{
  "d_model": 192,
  "n_kv_head": 3,
  "qk_norm": false,
  "init_std_qkv": 0.0361,
  "optimizer": "soap_variant",
  "beta1": 0.95,
  "warmup_steps": 200,
  "decay_fraction": 0.456,
  "decay_shape": "linear",
  "batch_tokens": [32768, 65536, 98304]
}
Each number is 128 + 32 x the weight over the matrix's rms, rounded and kept within 0 to 255. Layers, rows and columns count from 0. Numbers have three digits each.

# layer 4 MLP down (transposed), 768x192, rms 0.118, rows 146-211, columns 0-47
136136066119153084146152084091163129096083100105096145161096107155140098113127114155109120140093158106046108193134132148100141126084140131159135
119164140160143102107108132155185028093111170134162137122134158062154110111122124123117128209169116122193145129112104156147115141102121127131128
101148169143171157151152063137129143111100112129127092068100161156098111139154122153111141154154134154092098157112141178141128139121090179150036
122163053161122164158134113123142155098102124143152085091165089117171195152217050121150128116134146122075108108167130162126151092134140152167069
089084128156100138106145121086095134175148131102089102080144095129109102127164153112142118124104115121090154121100150102157077134102146096160127
111109083125171109135139143126137131122135143149139146099119157091179141213108091171099101054133128094140197117121102086096130188127101129176120
173128119129115153133158132116115092055067121138107114109121184121108095175077133109199159118112092144130126104164106128152145143100105142128110
181116113198163160153135174091192119113138157139153169113068119168130139147127117080150151182210120080100145140133148154094152123148140051130164
142116165134107115105157089119133159107105101128108120118084143103110089176161090074132078204107119128077060097161087129126155118094188094145093
163118126140052165088107103132127058166107081117133098153150080179066125075192130119155149116157131145152155102082187116164109091140110165146104
132136156127188138171093099145153068191228156113175194153119091131135101056143142115129070107139124083086168118047099100160136099103117112160098
130092115103129128175109082121147104167094118079164115075100073104146113033113086156118141127103156200128092121123115109132174143118129181151134
084141133158106157120138170116131102074128125125184116065162135136139180185095111148135184163139137149080146153163087142138115133140112118153110
154097111150144087127094169109136149107090112149121089130177150127171111121187060151100099141115113066117156141164125164099157125117079124123117
181142140101123110127126155164118112156103173129094119200092104194165104062075109000076133095126140164165108143133088126141094146085097093150117
135085150153106104142166144124091105108103137120153172181142077144220093093180089118141135116121179162134124126133061076108111160140127138146150
116136089156137185121141132111146118090123157132148143131103137081072099128136116146186123136097144129163129109126168128000092103121146145127121
092079146107109158147178125116163122137133124115116133104181090158146057144092145095107164156109156159115180204102156178107117175109077142082152
088064090123115113120163124144117088103114087097174110081138122143095111100131113100104126103163187106136098094076107095082164127173143138107139
101130131095143194117103139085131131132150151134097083112122138111119108111121158087118102114124103113150147126187105174176177185113106096128108
100131226105135197165154109069090122095111136156118153109077138105125089142124093064089164092149112110160083121112119101085151118126182094110147
157175116113147140107095147155125073130195138136091152090130165107124147119127143170101080127117107118086088096128167099120110113126142098091166
129141113155150122143100147105142071141124083133091083140160132103147135097101123127115088128126108150190128130106100087104109154124089145122149
148123160141127129091148124061151154134116178182168147148132088154129123119092083212101075116166104140141121131131168102117173177152120107143091
116096157117109130184173149151103098123183179119168135188096064124049075151164081116075171159169125157180115123169129088177113177090160126136125
143104123141069108179112172159090117135081132188119144173136122147144152095131131132128131094144099128093159098111131166128167158136133085126158
089132093126123145153156113147140138151140178121140136161124112104153088155119135113086114142164118175119078103132135087110156094144172157128130
108142106134069089125121171106139131156098129105101098108166130144133086102072136140081144076146124087168106125129120193132128142090112137131140
131118145103134103131097112105167191099129082116104221146135116147108125137111085170174123125140111175142153156149115096145092161145106166102121
105148172130126083041084221103174133110102167135134105099085187118125122125141099154132156173118151141168107106162119074181112150109123134140147
138129160121056115112128121158170132152159120125162177161141123146074113185137178168125145128180088156148109149107148163158145097080132104137184
139116154186180145090122154156125146066148088156178156143053066070180142125146168096125125127131124122091182131133172092167122105149157105126140
172124121091113185141133159176120141146172173072130109099155114186205134124130173134149186035144130142160138131097141142167138104146171126161157
118137081125128146094103178189088098112147165113090128161101132172110230104050140106082116083218119134112117187147101217136146105142115046152120
130131134087082142180163126102122110146145148153113120141130119078136169156132134141072145134099156135196149134189124207084200030093128118103087
145139130165169161156149150110119156128098118087178128112058061080141159166151125118133172136185137090088122134085148104154164114141162107121097
118069086115096108157117140147144109164107097143122115122153112064123091123163112068090172127130124180223122107116123110109155122125128077151166
207118134127111128193154096149155100132162125132158095186064097140138106127114160133187116158106162137132195082136138121188122118081133160090128
130106151122158094124082164090112118090114113159153075168125136132084120149144102167146165130133104126085100069131095107144110133150105178137112
102085122097122094109105111106104112145164126190143110156134106081109113130128131103112151068116122154135130176166116122135151139120128077098095
116099117146135182132121087172117152085103147132127126141115129131146161078120081157133128169094123127131119109113151153144133094197124114068133
120039079114098083176157136118140107151110082094180122145118085124132110177161121107137062133045125111113159155163115134118133177105104042172164
152086131130144115077110139132158123119111049137136149123153103096164167129163090159122185125118088130174095077117125090112111095138069122086099
155152151063145149136141084107102169139137142117109107145109184062114120129072135122110121073131168133112157108172133151102115133099160112144135
133111139166135122116090143182150138169130150136126170078142133093127140119128153119119121175169058122099106124157190104137074137080156122087118
153108103081145199160081111131122140149114093137066137118166121118172118139112102121173118077124154106132137125059101111130197107114153112171133
121147111143189144117162147194126128150121096116136113112152085145169136088096090093118144103096054110157090094109142115147148145099096100149127
110075135153153142096181156137102090171167096159077161087098074152087144115161134084069110169132155141134196073095123081134121157093177144107150
145192121112127110128138135095131129063156120123071094148124122084062138154091099127113169188129163102149184107142158107165179131150130113090191
117115095109164119152130110130152161149147102106140121152120134109174124107086116087138121140108148120115104116160131189131175130157152172171143
087132114113133112102150125121171143135109189127149117120155136101120119148180155159101148122143118138122150107097131131100128168126095121110094
133124156063103113090159121141145150116188103075131112125121122124109126113145125104121102071128107115136084169106069121125123138146144133127122
128155083111120131146182108133113141139170162131161104090054139166112167104120139206074113191102181123124176172107122138113140132114186183140084
116183114125104119163106197100140146088161177139068131146043104099109159080194107138128149141177154087121087162152145057113115090181172156137170
145103141125162167108103145132154157150098092148152113103167107103138139165155112080108147094112103120104182138120113135144125112178161118095154
129133097172113067202185151083122072186162154081092089186176133180187124089197194115135131134176097138102153158147182136141128117107110111178137
049046159156145138119162143132099130140145138117125153142155104118158105118145129089101115136167147145145141109094122172148158110146150184190101
133100132163114168095133133132098112146095157127046114132158145142094120138172154131120140104143178072080199099165124135061106108188107099070149
122162133113111087152099142113067106117124124111165141089165070098135103091168130119136122161143125184132083161097084076145132104128154109149100
117107121104121084131106137126111088121133048152169117153118118172090090063134111104132182128102093130127134137059121133121117100167146156113155
115125151120097136109124097119173161181160149100067076171087146137095088174150118131173116153075153132134089152120058085155100143094160110160129
121129168078108083085114114126159088136070052149117179083112157125201158118200113077181070135155175141076116157133136131152143144072101136171163
150096135198100090140125144099107100146117134134168126150154132179141119144109168092035158132097102156156126119100120101129138088112176146132135
127176042096085115106149141192092158106105082152142123138198086172135095158146121084118119128105134144143177136054112117145165158134141166152068
136094111143089119180161119129141140088042115166086106121083139108088078099141138072125131131067085128085154097172114107128145114092117075132124
094111092127107098161114164148136112123192119119115123062177137166160156090120114094122115064135076147090153113170118096107145125192098112161110
# layer 4 MLP up, 768x192, rms 0.125, rows 147-212, columns 0-47
172094140100146087106122128091201114101115098127108130146191163147164118167166144159101147102153132101102125135155117157158148116168115158145118
163158140134138140145140188112130086110145143154125150149064174095119123080115149163142135130185179141141126056137115130189142135129149130132097
134143123111173150136114108124092119110103151181137102179081127120146154183141146143139058131178109091160151162171142168131115155136145116170145
172202138090152103146138153112224143114081177135134135158080117124175137199120141162154209181158109142169111136120117079063106154166121090109085
127206177134140129136113123164168152082105085166124114093148150123115189146128054176108132082140069119133098154171128162145170146139157099106104
148154177099112123139151117197105143178174151141098109111106174156121126124107113190135133160173121144064143079194111146113222094192118150132163
097161216159159128140125133162105173063120185144120182070159138145086136180140122127086092144167124130143114137079111147109147115096121063114137
172141148136118166140091115135171152150132141103106092114088145096153164103164115155121074127128122099119103160156135145151106196085149140102182
174124172131137084167128144133117178126128071160139130112037157159137113134153138085126044113184074116136105155129153191128127096094064138098128
126120197120119156166159099161143201180132172176151149102115154229142142172122115093113102089061100121102142127132150125167152079155148134100142
133139142096158121105078049095098099140137098161134105140092180143072160116125104141111135116140151091174117144127098172111116164161153137136109
158131146068163195149118070169181158129108107139109147167129127142124178171138122134164121137149157112143116126108141088152168113137130131115112
171112159120120138140112144159139149103145138163140084109144196085147113143124145136093123121113127129110112134144133188103138182133059084184083
126146079123161105158177146050147137151141085131077173177162066215175116108152119048148121084066122159101076131098151115150165178186115135158155
036075142093143141139129170157099104151089106122111116189089083151163156113133149100151163090119117130086153105098140184127115146150095185143159
120187096080194131100153099139118191073128165113156116127154064188136077115137125106200099121151166156121111151086137153175116130174129142099136
163129064136110145126096151122122077118107172102136127133097065144129132115131133123136150142101132121100151135169116115105156109134172138116107
110122114152102153201102163129072180116092109079226191136164158155139152167159078109138127195165134117135114148152149125176135105098100158095155
137102149111098074145139132104129109145140139183112137151127152174152122075129093155166119123098128158157100110104120074164147103151149101137131
098161133121103128107112159134142091135125090126117079084141093055175107132164109061198107121183115192110045181110115159114158145155164124139143
123098107097088124071184102167147182114125181138149116094137106189114105119049056134130089050124136169146151120122151165130163129121165119158199
112080149074141129146090101160071127152110097155139208172059115094124145146116150086080142183145102137177117136116194128166124098115140100072118
177150124148134100153181118100158094126078110196123171079160135178142100199181173157094154081105084088154136117145120114168143143174090135146178
058116126123187143206115090163152135083130140103199149184131120095099151167121192076099108144116113103159151102073154175119154084103143109072106
146144122138179129116158129137115092076136159163124121144126187143130138123186127145159086119129141122218139181115151155121104140187139125127122
134143129114160190086123105163128120116080052133143167157112126104164126121193081116145087159092084166077096129114149155117146096162143123109138
145144119117144141067131093174182087166114077104187146154161190111164179064158183126156160184133171136129136142097149144090110123157144108077143
114180087090159135107113147166091117110138077174104128155104154104113129090208136177125113107131136122150119144141127086103149139022110103154086
136174068090080098136158140113123139118093189136173118092118136142106116152173167111076138101122122154138143196153074146171147083069097100119080
150152131114127100129172122104159165150143096112125119072121165154093136108138098099126162093084126128094124138137123097107131072128134134092104
127153165098130115118123162126156113111106160115158122174205152117098106203096122099116098161136107099141117161131108111141109134167138185112106
097138095144163151108153150142096095129117217173139063140120148159155142163154080074098145140123108145094142116217170120179162174162119156131124
143045132182153138085176182101125121161047154112080157123141157132128081166127145089131112122121122094159143191170094079058121116116104147171129
110107104128124068106139116188129162110107135172172088041136147166089104125148089097175113134091129130133129149111133060124106108139097111083111
126172137110163135122124125110167149079146107167156157175157105122178188126155152130081124152146158086125127074088104100168156168108152093106063
155112156102097165129120167138105048114114102083157164128146186149109163098093142143149097147111134119108092149097162104138164097133147154127123
087142106153112147107130111166112106140162099074121148115168125133137127210117033115107100165178089067046158176102155128105138131115148120037106
143126124137083167122117094114160127119149158134088098141083087145124132137097092145103094073137065120125119111134092137106137095122155182161103
152123077124088099174120081146164168112083160121120161127144114206125136102157138128180157143144082144112195111121097119154204135160140157132133
153129100128120110100165107158106119157120135091091127143146127105131137134161118067105063114148160146116079171143133091109158154148150099155104
135092202166058179137087103167165121144134141091128145142144065139203157157148126135127114089116129106155115138154135146038134125143094154048135
175115132145118154118183132142159181115114066087121152130174133129116147094101177092093156165116158119126133139153165108166112143159147113069190
079135127155130237138170135139121154141113132135137141108149178116121209124162106103150110085108169120084127158125151198121144083089167067163117
111129148138127166156172112139093142122145138114128174174064163130070147126123111133135120147158128150083158077105084146145095150142152174123144
106140105109123180134088147136115144141155151140080125135157131138143175144093110138101120095134161068155145128145083083191140133199131086148135
177121143131136110100130129204162099127171146178152102081119094149155121142119159139114115103135102098121130135150070123063099170167154089116196
149156094089142137101141113105104173150161152118098051122113156189124166194109143177154092139141083136110122135149146163111106148214093143159130
173129123106108086119116069147143106123125157102165103143121134135118131159128132143170103052091115108096178133140113075141101151112094085177192
110100098071085104080123124134122173134149151147077068136145125158135180145078067157191147143124132122132149108137133114092120126162106081116162
120131102156119086143087159120083126142170107108120142118157076136128138119116096165153115154145099126116155061109138166140126124139160124114088
137087104103092168105206103163098151114086116136161106164093117086159172166131120127135135210194126106129059133075129140138078070116162118142108
096134198082177132111167107080150122146089133171177140161112175061143111133201062145128126103155130114115128089184131112141066148069118085134110
091113108177115192069117194096153096088125113137122173116115122149099163088115086146138105112150128153130181181137167125136122144112067148122103
143083122111114124119138093121147092143166088118082181151096158160070172111105154128126173134148121149138117127124107115084140147096126107139113
176151127138151197141177045159100107120179109140132132148073169134114143133128115159195141148163130121161145132172173142089148129120087164118121
158167087095146124161133153066186129133081159103148097102109121113134098091175121111135137117112144123156118104141086162090110130146107125087147
112085187103103106168101175177128134061086100116153121071089123111078078124169189087134098118204090163106057144163160120103119198138112153161089
134069119161128077120135118131177178145126159154106127199083139133128103124136103085126096149135155082161156137151198174141148139078146172146126
127120116116119133124125138130123078134131185149143125148187167126117117121156116109104134085131132147104133153137131120100152108150094147086121
154107090172062167130136142135113136107076199098147145098089137160137090125107126149132114091086126150086093110140150165151129134151164153115134
133183146125146140152115042163179094124094118065119089156169132127197156098152057102076096082064156128157173206195161165080099130094148111112159
110125075106189104162057133106095154131127180142155129159039147164125114125141138119175109158142200214119130154086163128134133095110135106209119
151153074143120115122115137117113092078119122099112152161141146149126124131157134146188132089168145141131162120167103124054087104137145116116178
166129160115086092177127108144126093125117119127093085079136077130079132141108128140175135148148083182126116127087142081187123159164133089138088
081093094148137105190123139111180162136143092146164141143157157083132096119104080103170125104066213086175114202094139109077177094170137094108106
168178125097173084160146096185085109111112113101028145114190185159073158116139138100144075156084131096134128068110164121168128144125129078098105